Weights of a small GPT-style language model, trained from scratch on English Wikipedia.
Size: width 640, vocabulary 16678.
Training: a variant of Adam for these matrices, 456M tokens.
Each number is 128 + 24 x the weight over its row's rms, rounded and kept within 0 to 255. Layers, rows and columns count from 0. Numbers have three digits each. The size before them is the row's rms in percent of the matrix's.

# gate: layer 3 MLP gate, 1728x640, rms 0.051, rows 500-554, columns 480-559
# up: layer 3 MLP up, 1728x640, rms 0.0535, rows 500-553, columns 480-559
# down: layer 3 MLP down (transposed), 1728x640, rms 0.0507, rows 500-553, columns 480-559
gate500 097:132113104083110138089115106123105127171143127143107139128093103173113098146101132110144088141194113122147093130141155117130096157133131123129091103166147137133093130106165122180140060111130107126117148131156138134144140169142117081161132144
up500 096:109145102160088141122112118078181156113157106115119106122116129115119137168127084138110168125134112112084171152102168134105130160097136149150155117165131107138101101107122084149118118107075150107075115128112133117083080119109111145110104097
down500 097:152094118128122120139125140102122181090160129113133108137146110124117113106104093121137128106183093100165146133126108168142146158135108075179133105141135088111162157132096139118114114131130096098122100162121095110134128119156133109161124120
gate501 099:115110137123130127104098092101112136140182130096126122145122154121125108146130120120159122135185139079090102136133168128145180124107113112145092135147134109127110116114136166113114118106082147181136130152141136154119091101158133091085098110
up501 102:091153122133136144131105149111157101089129133105147168144106132118123118147160151139119080156113093140140084139161084102120113116123177111127149136129109160160138127180167115138145119146129098130135125113130127107103111180120114148177105113
down501 101:171114131140138133127094169142086159140117129151115134145174143106135105144095125113143086141144121138135133149118093139114090120145118148150103118089114099177124100129143133131137158117105122104096122151116154136130128153123126146115090131
gate502 101:139119123096150166164110131155110076115139138125140090128134136111098148111089132181131147129126132149118154137136148171145099158144104099120127167106115084097167083143128137125121111137094133113106147107162131120098120100103135137136127169
up502 099:135125174149148127084162147138109089096092175169103166120150071136126108101173138107147162176137146115142119147081128111118129145134110168135141179139122156130112110135109140108127138133149107083142118108129129127102165133140164169171107124
down502 099:116154116107094097122119092150145087125119137133138070109121163109138126136157100134121099138142167148139106149150121142120159123125096137102135108117143126089086158085105130115111100091097132141131113133079151090122121118133075100100151114
gate503 100:091115152111150158121135107108144140153128142119085144139135149132129151102096162117174123133135138101122118152102124148095184167129110123127086149171166119113100119130119145180160131132142115137122109132162104132116157124148179132112129131
up503 097:101133109136154134115164148143157105125119135132175099107148141126117134157170091111112120135155132155150130160084135130081100140134145164112095136124095144116107130134099100080092114137134129105067093115107117116127110098140139129159079133
down503 100:129139099138072139111125094153140133159137174123112129106106159154129130153154163105114136077126087117158109121153169138112138134139127140146159135112128114104119155158110096135114153111156143111131125100095128144128153135140172130119147120
gate504 101:128135153119127127107147155133149127153144139120139131097134110133160145144131137106119109109120133167150183139118141131139143150114111121143148155145148149145140182130100137114126130083126103101119143150152117126158128160148139156133106107
up504 100:132137130107104137118137126112125127150122113092103133163197127137142090065143143123147131112136169159131119108156150162128096168120093084109150116124143077109142133132105132117112112154156137164138135129150129130147157112086139083153135142
down504 101:161119142090131093102098119115108139139129102146132065206135195125146082149133139113111088137138098167140111107123098122140106147124101154123101062105104103174108140132113159064088144145070142139119152149146119171130125118137087117135110107
gate505 102:057141126136139164139156100107112096136159108126107118145161067107152130183085118128149104126133137105132139156153175140136126088148141162137117120144121136163115118109147076145106076151130133189153106136107152122145155177165097141127154147
up505 102:104134165153141139101180158124135150120140138110098136093188100190134090130135093105143135108097112122090119102135111142097095163124115098080129119071096122125122123136100164130140147138156137139152134118109108143110103107099156119139139111
down505 102:109058146094132122114142117183128094141121123095128127130121128073099140114101120159128148157152161093123152132146117090123128132133065127094107089127134183126145111099116147106153118153085131130089133121103114127160118126186125139109121097
gate506 097:128133157142102130099119114131179091091195113149154125116096076125130120130104083133123117150140140103096090113162093111146134147173166159104122111129105144146151169132079145125134094155101097116166101120132118153156088119148136096142111095
up506 096:145111153123063093130165088163111130119102091127119097167081128114105123145123104114143126134137123125121106148136116149140175120080146123119118108119117161079105125110125180134146106150154151101132128151113108083134097134117147061157088082
down506 097:117123147110112118104127114117127153101128116129134123145118116110167111154172144136135163123126150125134125092143119102115127116079138112130167114118112140139156116135105076140125119173125102151135152140124107124107177166168121182156125145
gate507 099:108124162174152140095132086135153094192135147156099113087136114127122126141073134137174103112147116158147103105140091126107122139126087136118172086137101168126115112143116124121107141099130116164144111121127139135099149122117191138106102079
up507 100:126146173088164137097122145170127097114107103162117108099128112176135123144117085123127132157115115160125130158148126124122107133151117112113109133119151142140128137139122132125100140130143111109087103116158087157154143101112117149127097097
down507 100:145148115169112153122077091117107119142141116121127116106110118109128112165167097120158173146125124143098157125155102112106152135108117109129153122122108124161117120113120079100113095136105119126116125101094104090160114106127138146100117123
gate508 101:105170093147091090136127164197179162115139102088118154121139171119151150115127115121087152140102160124103162136116110171139109134128120102169141135097094154105162119120112177123132107164116100123086108107108148156097148107108102111123166113
up508 105:108147140164138151136154118097140100131050129153145152125144099149108126175124109092116160167110122134124114122101170135104175122141159142140170164142166143167132121113125155147149100140132145103160160103091154087119099126144114144086149145
down508 104:134164160103118133137136123165130159133124166097129110161136136155117117140154094095108118115114162132133135095078168182145113107114161147128169169157079134144140123136145119158087095147102124121127125114119109099150121147136104099101176092
gate509 100:122111112102113144135161141142117078135100130169115139158138114129185123133107087145129121122144107139158146098132137101138170126100173137139153140107126114135153079123124152143106136109133077124136087103128112166098103116139092104118156089
up509 095:162148144135124109195127081118145097117147106132120118100161146144149094139107140188125124103134130102111123166099111133117106126142099122115100116139137131150098187154133093119154088112130117173140128119121097113110133130156145123119093120
down509 099:179168105148086138150178170090105160148108161118124090124125145146109111112149148172118118156137127123147141124098133117088111122105098126112121135147141111112066101109158162124140106119146076179135064161156096100134164136155135133137148095
gate510 095:106123156089173094151110124108177115126156131097120136159147139102153115139113148103115119124111096128143120138111158164147129124141136116144139199174082104116108169133129088108113156140140136126120123133105180158105150180116129116101164119
up510 096:104148145131113123107123099100171176123148165078152118086106144134131098097135140072136145148095102122158143110127140132154114127128175137145105162133074098137095143120179099121095178151127107111127117115075135135127093161100126131097096120
down510 097:156159109132109155122118127118087121119092122141137105135119117114123123133132067129152143128130124092120167114130143102104128128106110151113121124117107157145139084161173164137145108130143096138105087105125098155151105095118136107122121146
gate511 103:112146127103063157132109115146154078113127117123139114134158114139133122095116122146145115118132105171151127121172167136131146114112144130100122138102124110159136157077165106155104109108114133124098118117165148101095142133132133127089148118
up511 104:147121108133098148085152151128142110121174127108150149122144092117127130122102155084130106135141114101165113120119158159120124106108119145161128158121159119143074187143157100157109124125129127146127135167157099123096145234123120088145166110
down511 102:143107155141145144107126080132144124144145123109126094128081093126145153114134077119150123122083168110099106116131084100119127126136101169115129115122134121157129150120116088114083117111182120117144102133146137135155084171100137092142166115
gate512 096:081162122095142131136163168142096112126083102155078106148157138096139112183181133128115120109112123178133134092115146138168145134120113068137122128081151154133135095126101173116089154158147113100106057140128166195151177108107135145173139112
up512 096:087124179124150106090104111157118129104112111148151121134153121131099117108130126129143156161138130135127122082126119140139085142110150132122176119146095127137131093164116120131126169098101110124160108144121114111105104154152110156126107158
down512 098:115151103109134097072144127109130139151130143138117134145133147134161138126110158175173118096154138127154093132159147102137132107122120144138141101088125099131092165102150108120143113151111149132170116117120153119111148135141160164150135143
gate513 105:120134166126159093133139090178111160125109123126111163148161090175172113128101140131119076088142167102160130168116156144157151125130109100170106156159148115142145090112128113128104149153124121153148112143178144157090151108123139152154132128
up513 103:071162128099170118144150081132136120113109126098157142117099097157158110149145103124103093094095187161128160093095131103153119060148133115109072134142157136130141160152152127100118117141144100135132133116127088118143132084131152137117128112
down513 101:135152144068127077146138138151161109118150118122153099148108081154134135141133102112075089154104098185114109100139152138166142126132136113128142148087112124116117144105089112122136132126126152129124123114140114147143133128117139114129095100
gate514 103:111121168116167120151115117149149070132103148108170106183207157112118112131142099123150090137123099129146128113093151175121149078133124142146117105103124094108115116151090119138105146141123114084172128131172156103096198140164143133165129133
up514 105:154161095098125110127136158139176184107093142187154117176182160159083128122151114158140137160164113143102153162123140120104106136146153112162163123086151098119141065168171159115103131167154118099119134102128126122077138140129129165139147148
down514 107:143145127075130172145135124127144132140116127135136123108112117180095128119134118165143080107147130149155120125124138097171076092104119123108163113110113094102109164130097155103134120145126127114137102162129123108099151100105129135099125126
gate515 098:129127163118166135131173137136116116140129114151132109158125148085159120152080110138092125101158102167147145154147170123105130108151100123199136151106122118115161128132136141104101161147151111118124104100151133133099142132138123178136145104
up515 098:123128158146158114150128111150114129113113110145121133057146090128094084096111161116136126079151140092105124130073114161109096176118069119087133097158139108149099120172118108150156103129129154105131119143131131112156145074142154061109149133
down515 098:123121152123129144138140155151101129100132089121119081150133133132125084129094145069091104104100120122117143155126114137135109124140118133095108090130136133109118159099190123078126143110126154119127147125131133102143140115135137146113149121
gate516 104:110118115062122107116138143082095095123139131135127106121142129112122117107117140113126093091127104100155131154128147153127137139153130131097176104138119147063109119119124124121125138147111155146154142146138121127129111143122146133122110176
up516 098:103155140128069107153128147128135183116138089099146109161151176146073165101134149087133187145154092115118089145140151146126102088119085162170077141147122173092141125148151188125145122104162131141076155111142141121107121159145141120147118101
down516 101:117129125123107128141148146141137113136101163145099080127139131113148180161146072126152114118130155157127113088115099121097123133113111147138128114104100143171156114089140125138141125134110128152120140112152148085092067065143160176136137125
gate517 099:162162118114086143095153115113138140196174133157148134110137119156122120110105123146134092145157142125112120166158157156131167097100114166117110163092099133114127128122130084082099101100092160156105164159102139156130116167097132127145161154
up517 097:126130150055158128140122105133131131135149122085106083140105145139128141098088150132135135108136098081151163103098150115123121132114139173093116144116149131101126137100148109143100073092139177085106151137139179108144083106148155154144134128
down517 100:135147128179111096132119078109176136115095093124072162113124169144113153118088105174142126150134104110123107133132106100137140127126104139147115063100111161146099158147134146116103148122148116150153099128154112119092080100101125114095098138
gate518 103:147194131145117131101110150118118092116138100134133119125109099122131124135139121142140159128129130131108135101144148090127145170163104120121102108144149106171096161137120087112099151149105100135120115100127172143117122074177164146169143113
up518 104:112218142109193086106118176166123164123115145088147081135116132093105135105154129112130126147113094132118122111105131150144108144164090131104125141169133170083126133200119107134089144156122105124145146096117137160132143152111128091177129169
down518 101:118154120126135102066141128121114115102127096114099136121104151094123161134143147143159161144129121093129144108167094107127149155138160152115095142108091144115126111153129095175102113110140119103114129099133136133107124165132136123125168190
gate519 104:106096132150132172140143146164114149126124125139145164115162088119125148123089166123195124131122138139157113139138148104146180078175175101089129123122116146093108121185174138139104170161151147098080168142129147118153154133181154077110151160
up519 106:117096128092162143122143115113134100128074102145113126103132156138110115063137145110095184139108139124106149096172120132132146109095152158083149146134178162138070104125120116150142085139104100083069113177136140158142135097122173113112129139
down519 107:140079093173117169157112124128113097156128120122139107154167113130096131160140141175082171135150064132125096117160146090123159124119173137142120122137155117105162149116123179118183139136119144109101175129117137140156158094142171110127108112
gate520 101:120163153096143126139130115160138087086134149162135094182112146135112143112129129131096128138160095100143119088113129097122123117121130098094132113136148120114104118148139118102142081116136137123109145154147131114112190124131108121143129141
up520 099:131154182132106142136149114113143120133097146120141111141117133121137104165128126121141140151101118124133105088121100117136159105094162110169129091106163139153106117132116190114157095106103104160127123125143151130085109177110152122133128100
down520 101:122104107123165139154122112108133162079160138105145179152165114116153136134120146166119138108168125142169086121140109124159108129129114123121129097106119143181121110140116097123106132103118139161145166133141104172113177108117127124145167109
gate521 103:117122161095123177121160173137147108122140113154132133105105140137096103145117074145136134129087144125146150119135125125156152118122105121123130107124093114137096136123159137104111134133121134112152108173104140159119117119128129149161152124
up521 101:156143113156129124136117121113127126095155162161101149154106136101135116153120116120105168125106148140168123131135158135140175169102142102168107116157139120141150129155127162139132130118113138151121111114116101160142166121145114106142111136
down521 101:142168132109129137117124147126118108141139147088112092092121124118136153169123086154123157097112145073111106125128092111188165133133116172099129107178094130167119147112134127117102099071131168125122140138112121129208099090143137133153150113
gate522 099:128129119163103121113141100158127186145118198143135149100096122136129148167081113094097103123168133136129107132142179110128145127186117154125151153088091096140104136182147109103154120173115142121123155116134123147097134159129134146146199170
up522 097:159124133118093082134107150137091102128132140118098103104137117122182119124128124121079137154130165122143104076131123149115154151150150139129172128139112128104095093143118142120163110110108160115111129095112131163102167125152108094169157140
down522 098:113140150132150105137143117140155130134120130112115147121096128130116116131080119146114074161124103153092124140148087151134160128112077128148147140089101099149144104120178163158130134153135093094099129138140151136072148122147129169158116130
gate523 103:125142129110106131144091121118116145116065125124121111167130112131170109148153089091114137106094140119131157105157117140084098143156179132150124098097092133118136123164141161106162108142135125075120129108144101148156112129109140152102144123
up523 100:125133169120151095147153156160119167120116102198076128097118158140102111126109093161129126152148138118139095126111126129126128121159117099116129133129134137108077105106135109160132080099129136155152121141095125143159152123139101126112134084
down523 104:131145096170105133163101130069138150123099154120182125138104126103130077154155107083119171094091105162134142140128156135079093118132152129105114120127103104125081147126129115083169175137116124118138103104152140141092162095106114126105128173
gate524 090:121138093134147091117172142075104134108114149091115133129070100167106146144100110133101139120146115064124140135091090137143145169179119118139093121183147144157048138161127126091146126137102143101164098184106159134123145110117119079100131129
up524 092:099119185111123164155138143130140147146070151126120167152141117148118139131124138094118159153165114133143135120128075144119149148104178139131124147118118103127136142092128163149110100109096111135120130138167143129099131155155116150139117180
down524 093:147109144132133122106127110132127169120138109131100165118116114111141142139166130128091168049154133091124162169134094127158118119150145118135162141110083110142127126071134134153167086100126144122190131110101139131145162101124122156098114116
gate525 108:127139161142137144122119122160134136123097127121152152145146169129132154120093131090129123130138071124158121174112122172109103108146129164151126159118157102173153136160103102091153151127135113139105099133145101094089132162115146144103153133
up525 106:105125107080098122128117126148105137114114127142148128073095173121118130134124154125143122174131148078115131130165155130098162102125125104145128081074108147096105146109164080113127099151127114136127119108121167150158155122125105121154112147
down525 104:124111191155149118135123150165147158135150122136153123166131142148132122140083148138153079106165145135136111104113093127143116114121111137163074136141128099147155106152125143081149130130125127135118126088148115122105126166126108167115113128
gate526 105:108113093151134150131111101127137101144123139145121072142150124114154114129114156155149141148137107138144157092161166133181175111143119148118124127083108125140119153139148156142112149150150139122094152164113176082118181128143107119128129136
up526 106:120093146134139104148145129096120165128132094114113121121106098110126149126160146137067135065130132148106168147120150129134152117122141148121146107131108103118137134156111165104160150110129148148101145163103120114123121149142121175163117175
down526 105:160123138106130118113120151128118120132110150122109118154135129130107102146104099120117190070146088148157175151159123169096129134126140170146134110143139155123107123101134146113108161121137131130111106138131103143096166152145090176112122134
gate527 095:088113145130102149098098124170190144138132121109125131090111145133141098114166127138090130117083130102087117162150137132120111113166085144152196175131169143166111134134139110104106119141138113157142140113147143120091106106098081135157085067
up527 090:098133158115170118116142101150154130122099162145104118114138123174164123121156124145112096130117128130165138126123127128150075109157100158122171131139155122151130106125138151102103137133133120108147091117126136125103179130135168155144133092
down527 092:120118154105184097148153101146150124133157126170141129108087077158109127132163151092143134144131166105052157101111113119083114119122098141146101124123161138155122098154154112145135131127129125082099155111122140119167134115123113135142106127
gate528 095:131130116111101107065162131139135086145124092128103137110136117153133106161111126135162089149115094161131110123157157139139158121134122137153086122104161126097144107109100157160077130111134144106123083143134175127137092159075142136121105117
up528 088:096128123124135107123119125145171087151110115118155112125134131154105124154127167096108149153137122125119110151138097116111125142109131108114104111112168106148122145153136081121144115116077085162091135120116118102085158132132144104122111111
down528 093:117144110070165177153088159108154146103135121144149168139148169126107141116091105141073084127153150141143141154095115119165080151100113146068144118163136135113082121135151123110118118116160099114178150149130117110136123104145206157102132160
gate529 087:116162141157110124115161070148150167154119094086117135123124160114154108155126140143116135097126166090139148132160123123114130116143132124159161083110111129110149084093152155135112110123169144107137134161085107142119182125122159120100154106
up529 087:120111143140110118140145091118135181167155116119127118124133091092170137126060138130136084169132084139168107123148127162109114170127113083146167103126119116146071154115125116120147147136166109127143121134101125126148163132124142091134127094
down529 087:129137125124088111117103125159137137087113085115144162108116156091118158157145129086124132145093111122105165094125165100087104109114158149129112116123113142153128112146132089099147120122072177167113128136147131103189127172121120119163135107
gate530 104:147115135096124137131098125132141139144149098132103160129127086164109091126109138113129119087124160131127131120162138106130112151119142117152168116150146156133129084083115105139130119136093096117125134175105116105139146111122094134167084161
up530 106:128150131149150083165167079103118134114117082115114131157123135150138110142150089115140127165123103114138098126170118077144154132093170175176106144109096090123124170116135136136073131165121109151108130141145138116112120127105130115119127140
down530 106:124144136151120142175144145111138131125142148140107101139148121092193122152128106140149122097131096110106114141156143103141168138090103118135135126092137143140071140111104143103169163116091145178127127146128154110170117190115170059155134143
gate531 099:117131123166136120131114128103106154152164163152124120119181127112138163118116146166152162099142181162117099121115148120125123141149115139113129149129182129092148120140130137170146127074129118132101138115149133117128089135128175134138143085
up531 104:142089116143139171121128134136132110047120133087153109127089088145098133144107123103156136144129124121150096132135148187098124123122166131138125123119119149117082152110180133138136105194148133154201122147146107105108126137136161110160157097
down531 102:108128121136108129113105098134141127095092079147160076076073179157096075144122161128115123109126101117120110084104071118119098124136130126165159086136119133154150140126127147112076098137143086120141151134164099117121124124107160148104138146
gate532 101:142134173136127152136110126138129148139133106123103150097116125148108153169132140119122171166139115129106114111134157145122065146138147129120144179132103129162115150138132145116186123119132097161137117143165120122114070136081116114137131088
up532 101:119103102115163065103122118122139131109093100147124112123072132107122110132152135136120100118115112127131145149084105137171138097144139132115179095053111101103111123165120118130132183153146104102087107120124116137100153118110127143144158154
down532 102:121133125105127142101107107192158153146158137116101114120135154094149132147130136125108158108132111125104081138135128140150152119128124189117148149088161168138101114114124133141095130128150148144150150125134096157155189112141132129123176169
gate533 098:113110087101120177117125102095136099106098106129107066118080118150126122114097127136153124163126115091097131151159094102111123107158128159113110118150138167168143155126118129177103136126169104135094098113151109168101091100118139118124110107
up533 097:140122114143118126077149088132133166159155121161107122105115169145175128133117139176146085130096109131120160119115093083132164114089096140140149134115128083125099148161066110147131159170139156159138114080148129112126152140157117125109138156
down533 097:143145112125138124139174113132152162099117122131134089127154106135090092133126131083183088096114111101122136137152138101140111138130134094128139108080136127174108104111124085077094121111168109124140160121072116098106119120101095156090125162
gate534 102:109166082157093119118144113140121124122146151141141145169126157116094134143135095134128149152079144127124179082152132100138117149130095137194128085092106075156111098133167115126060091111110075136098126073148124091154183154209149150124116152
up534 100:128143125111124100139142095108116106130147101107125142134106181134104187103134119156122119105141121106136143126150167150148164118158118153099170119138172149104122161117129132129107097115128135128136159140109130163125133138107125123148150172
down534 100:142120162130145134098131146151132117091142165129117170120103133127150121144135124142092155161127088108098147126086132091106159126135127115110154119134123162164118144090109114085149119141128167098103130173128157132130115098152118145143160101
gate535 099:147150137178118122084178156129134177158120143155152080110084134109124122120138088155093128153135121125105136131123117079119114111124112114135163145201120141151149176152117137129103099096147092102072084147109144142127137107143103141163118147
up535 101:168120107115110152057132159110132122117117160159108115093094146123116130162137132128115144174103120126108131152127185100131128118166119122122137103101137115110122147179131130140108127125148097108099122127170139132130149094121120129119142155
down535 100:126110154124100092145069124125125155135132155087121169112134126106121175094153130122153106132119109114127147111144160106093093159134130138115097161138143108112106125127128116106130150154154103138154139096118132156125109089098159129131143153
gate536 100:090126118118123139136158107161146167167177144123087086116109105123131116104150146155104118099127116125092150131143147135178156117129107106094136132100174134116130163113123120152165123092135112121131134156129175123070121118151137100165123108
up536 097:134140098083119132101126141132101180195201167137082076135117110155179101115124161153150147150151148121068098073147110137123161131099125092105105135147099126149154139115126134163135146168107094157153124115143169152112112115105145107125124137
down536 100:137076116119097113108130102112115135099123117135161111168121111122112096132108090182131144127114100161152127137126083150105157126093154095157131121143144126118085159146159142139128128148145110147132162114107089131134140107115138155141197108
gate537 099:102170120122111097120183111119128117150114082163135098126132120143156147172145119109111093134152146185105148140086125169126121126123156107115141153163138144153119130149122145094159110095148121082115120113122108099105153140154117150151137132
up537 103:158119154130091129128095065137138149078102153132179117135139130149138116134135153120140133151101107156121142086133121110144132131140136124141107124062123129145135127149148120138112159134173097113142133141142093101131118121139132136126105138
down537 102:129165150204103171114096107127121133085101141126175156108128119153099118125128134128138117136092078104147141089103073069113090141146145135108093136136060125140088149167178119100132122136146105143135121121164096108134103098129160108145120159
gate538 102:129136084110128126132122132143095122141150159134139102168124104123153137142145091114109096116115125134154120138087144136111092135105128122155077140143161127083122173112116125154128144141147166116104148115110113124144145116143143164145158181
up538 101:136124136198125102193101152140158128097124125135146122107146126117059108113089119063143178158132112131159116122094137105145188100114094102106134109123082095102149131128126158149102127153096120152130142142147176106149139133110109142117098106
down538 103:158143186146165131164099124099132112115130145118132112152150106121123117113092153111129154139122157165160160095142130125109139120140104090116112127108147102074089169151152104073109106159128090113149165131110154136114135183131127089131092134
gate539 102:141081138153132111140172118090138148120113157137106110148139163138160131139109115077138127101140125099181142180154111143124092159130128114127133171143135125110083074113134138157139143153138120112151132129151148134157137098144095105153078129
up539 099:118128135126104144097123116114156142162169109102126149094145152133136193142138116166116133079159126093167099131108142117164150135140116150101138121125134131180115170137098168142148153123103107194134125142107113164085103124149129142098120138
down539 101:147097110121137087113166118139147111110158141117100169151167164132134131111124130107143143122140125095133085130113138135100156093143076104133110141152147131147144108115125131145139112110156153060111147112135107137114147126095120140154131120
gate540 099:106137121173153111096130133115105129157086172122130131131185108131146129109127122146136117114107145152118141100131121138147130188157102096091108101112134128142135126172134101160087126153148092105095143111128102147159152139149121137151142172
up540 102:118137149135103124093133086097136098175153096073095134153096127148102144139131149132129122119084090106116098095132147120121150111121193125129138095143074110126130136085146122125154155162126086097127094134142160148129125120141113122101090154
down540 101:165133127105124093103135172152101156145154153148119132102125140096107125150146127131143153154082153180107106166127149115129129119134118120132085139137141150148098139096132117150110136151112101096129112103142113126097115127159152090145132136
gate541 107:120160111131131141150162129111124127136105086164124118137131103120132125141118178160133109115088140134120130148139135198140138142181093096147167154181135131146178172135120144135106122111177145125107126141141117169086087107111133119110153122
up541 105:118162141052148119121120119157154125133133104136132170152157149111119153108138116079136074159103150103133120120142127102144090109156121101138093141134145144123130126130148141131117147153141137108152102151144108157128137125146136112117098162
down541 103:094111146113143107156152127122150135111154119140094088056149171139144114124170091097134110120169147095110121129107165108128104090090128136163127140130084120101158102109125082097128137105110143105102139076085148148167129122111140121122149111
gate542 110:105130092122120104131148138128146138136136160098105165147110061107155127108153097116154134128140132119156077102111131120140155122151164129147133122131155130140124144152155128153150136107142125176139120107135119097145113131147161105170137139
up542 107:140102133105143148117090163139078124114105123119119091112109159104124058130141128122114158123123135096106194105168160132115081119092107136133089059125097144150147119099114129110125140138112128071131103146132184169149145088102119103119117126
down542 106:071149095133148081173149141123146150133112131111119153159144077119179156130117102151149099145164121144138073111132122121154172096151161108132159126130153124132131110144141137136118133150140136153134128130111111085115108141153139134144120112
gate543 101:136120144138131109123117087135111102114087106116145122161135134170124095133088100101161114149115123147138110136097131124127133180110168107165153118107152141138080155107121160092164096142148158125117108118107147118178109112113114160086078104
up543 099:123106093138100166151153106152126179144156109142122174113115096141107155128100090141164135103136119134146145140143139138128177119117156129109119152086084168100081099155118141133122159130139112112132114137129161098110111119147137103139185147
down543 103:143139080137138132141136076142117145107103151147123112160146117122138122122105129125117109096149081167167095110109118142137141108119140167116183130132141130143142175064093095148115167120150171138083141144087123118147150144141137145111143176
gate544 100:142154118126125129131168122143205114152164124160129184104108130141159132157136144128145124081116139150105123105093129134149099134122156126113121151139162115144118129153105108121147101117134159144134138137128123109136092102108139118120117100
up544 100:127132118126125123134142161187113166151111136127113107107125107117154148107141048120118129140133132146079132111131144132119125140154137103114131100130125158156148165140142137125121111084158129173088131115098067146122102130110128149126157113
down544 102:119160146142125141135164144146101067122119114114138142095144130131133121112159103153158122152132144105116130126126177062159083089133159136091134126116088073177123171089125111126142149119119112113149130166115121135149108128150110142144135097
gate545 099:111130133128124145146132114143102146146111139120129129104133126133123150145112139188152133115128139142148151137138137124118106109154126131132152105126098134128154141098159121151111116127173082131138132143126105177129182099125100131129119122
up545 096:114119161126163090143108138113146138141082130186118146110163095135156106172136129110114105110134125131137094106122148130086093157154103141171166113118137048133130137145113134134162120158118143125146138161166180108173096122105145130122127068
down545 098:067116094138145131104151147160127094192134133135165126116192093143116147135134149126172104144152167145121177171100129139155117149162131142109113105111141136144139109110151172100103148128099088146103164073122140134114174107166159122124148123
gate546 101:138115166147148121119145117149112149145145106120093076111111054103082124148149139135114118100139121117144132136090110129146128167138131073086076141126114108145143113118121123128124108126117142148067090089089111147078084108120099090136103150
up546 103:122126123087158075137131156113081162084125093107050091137195162092126095138104101131140138136139095088142114134126121141122113120115124153140131153123120150146114107112143124118096136142063114151152129161143151138128149134147160136141100136
down546 104:105132127078127154123138080083149154134135126130126125126169136106111125153101137139143111112145146106115176134130149180108107139143125126085119087130127130137121087134122133107127116097110148146145148130110158155104149100134119149154162180
gate547 102:141145143137104111115158110131154092124150142147135081184090110121123134146097070119131129163129133128141130104122084121162158192129096110123133139139125100128096110158100134111147119132106111122097098129068134106104110094118099170117111108
up547 096:114152140112135126155103176150115149141111132110153174128170157154155102088131115109100131112113111159095114118081173146111117110116168153153105143124146189109095133110142122149099126097129154097131126122171098130122138134131108101141106117
down547 097:169128100102102124142112149114146088130130088128139184102128121122085127129135129136134107088089147113143118161129154099096109160138119118159160122141108105128148144120134124116139152147125153102123110117189113134103147150153116147088099132
gate548 102:130159105139117078138145095127110134133145085131085178171091079140131115133089087129130139109125144159096113159125113105108106153132135129107081116170123132139106162100121105121126105117159114134112132098169112176095122143094108136154141147
up548 102:132143094119156110131124156150132106096135110105140142133163117146125140143168136185103134113158151183108113090135143152175123131180147125078135126158128166127143127129121138118147179144129122104155111135133155133109145107084106148129096182
down548 101:163109157166162099140198109127136121110161141133140158156131155119137104125138121103126142132129130078155135133139137126125117087134146144134141151161133131147125169130099118140166172164055143162104170115113156143160143099073094142082095095
gate549 104:095142135107161171132136125106094124146116120161137165130121146104086085150139173151144124131139109118110107110136130134190153125164126112159127108111136125151102157104141157144101132152125187150138130107125145114118135140164128127135133122
up549 101:187095140166119144160135128114127112097163134108082121161113108110140167143121111109131132143152164166153135116113117137114100081093103088129123121144095149140183145112156117137111131124096140141080163116188127151143085141098163130159130115
down549 100:099102097142107149181145142142107131143091107108130159139119143131142112146119089089088128116128084165130123133148110105144144125135126085134126105118144158146198097084170129134181103118118123131104142165105134079147104082127153136146112154
gate550 098:133123108125114101096134140104107134151137134134071104144153092146165154152119094149118072142147095137108141125139099114135143104109161120094135159144152162153120106110135132148178141106134087096129123120135153162143095156113145119123101145
up550 100:128124123154127164125127087121109122147150140134146141172147112106162087144146138133121134139121097131113111108096144140104159103131147144103100119118111161170156086135113145121151134114116104157138135128104117149088107112128142117149160101
down550 102:086138145112123145099107107122163136121079087166137116124070137132144139135104100100114118131115092090085104149131151156122146094135155136139134133090103100111114120115135123117075116108137109105115180127110125146131152116116122190102134132
gate551 099:157121115141070049086116154117134144131141133193123107109139159127132119101111147145134138132117136079128143161163151119116149111148126127180133097132123153134158110113132116131108088137171081147106110118115161212101158116130141154111147118
up551 096:116107125163132108157101094119150149166106122082104162118118130148093161135120150107073125157131161116150138175102136082112163105122087095103111117126115137107133094117128138130149128114161131096110108128137169114110088112154154156124125113
down551 099:129134127128138123137142127128124121137132139150158149139099181120142139073136137122155125115068117113106151113122113128103118080115148156153128135110124134117121136091101164157184108130145127146117142131160086127153123109127164133162135167
gate552 101:121168118124119110115105150103155148088131147155140117138184148139081109091120100143162120107113133182131076096114184144130110118173167132131104105122127141115147143102122154105117141173122130146138118122140100132170158121087145140136151135
up552 108:160150114104133127087110126127129155131119149168130108133159125139117134099114118099115098091116084159147049141123135099106139125163133148113135100098151178192146135100137084149121096179148098114143142164124071108122104142106110173162147111
down552 102:104107151141101114128145121169123139157128154124137098171117171179117128113125116131138143118115120160115131116119135170145097085149107140170143123100117144111135159113159120146133134119112113103114119104163164128138102114129104148120139094
gate553 104:098171112091091114147113125076163120103140117126117116117142120187121115120121091123127133133069093078164072129138151088085089112157115127148089099116133099141136133117126129143135114152165078156139124121117176141115137106123132147172138124
up553 106:131144109142117126109098109162128161141124130161142125117112161109063117076128110114114128142125131169146096153151141125110116132196156119125131125123075069148104155143173131115140128098119119127132146113132092099082144115078133131143127178
down553 106:061116155134140147119108154093114159134140126109150146132096172134143155146131136086133123113091123170138117119133181155182096151135120140146092136162137114145124150130116124103135135119109156098120107102150110091149087118103121159125122100
gate554 101:112121188145118114139164121103126116121100141112092133130126117133121150117133140143126131128081123068131120131137156132115128117112081137163118110141130115140161077140087137125116101110162114127129094107120130160145126093119125123134119185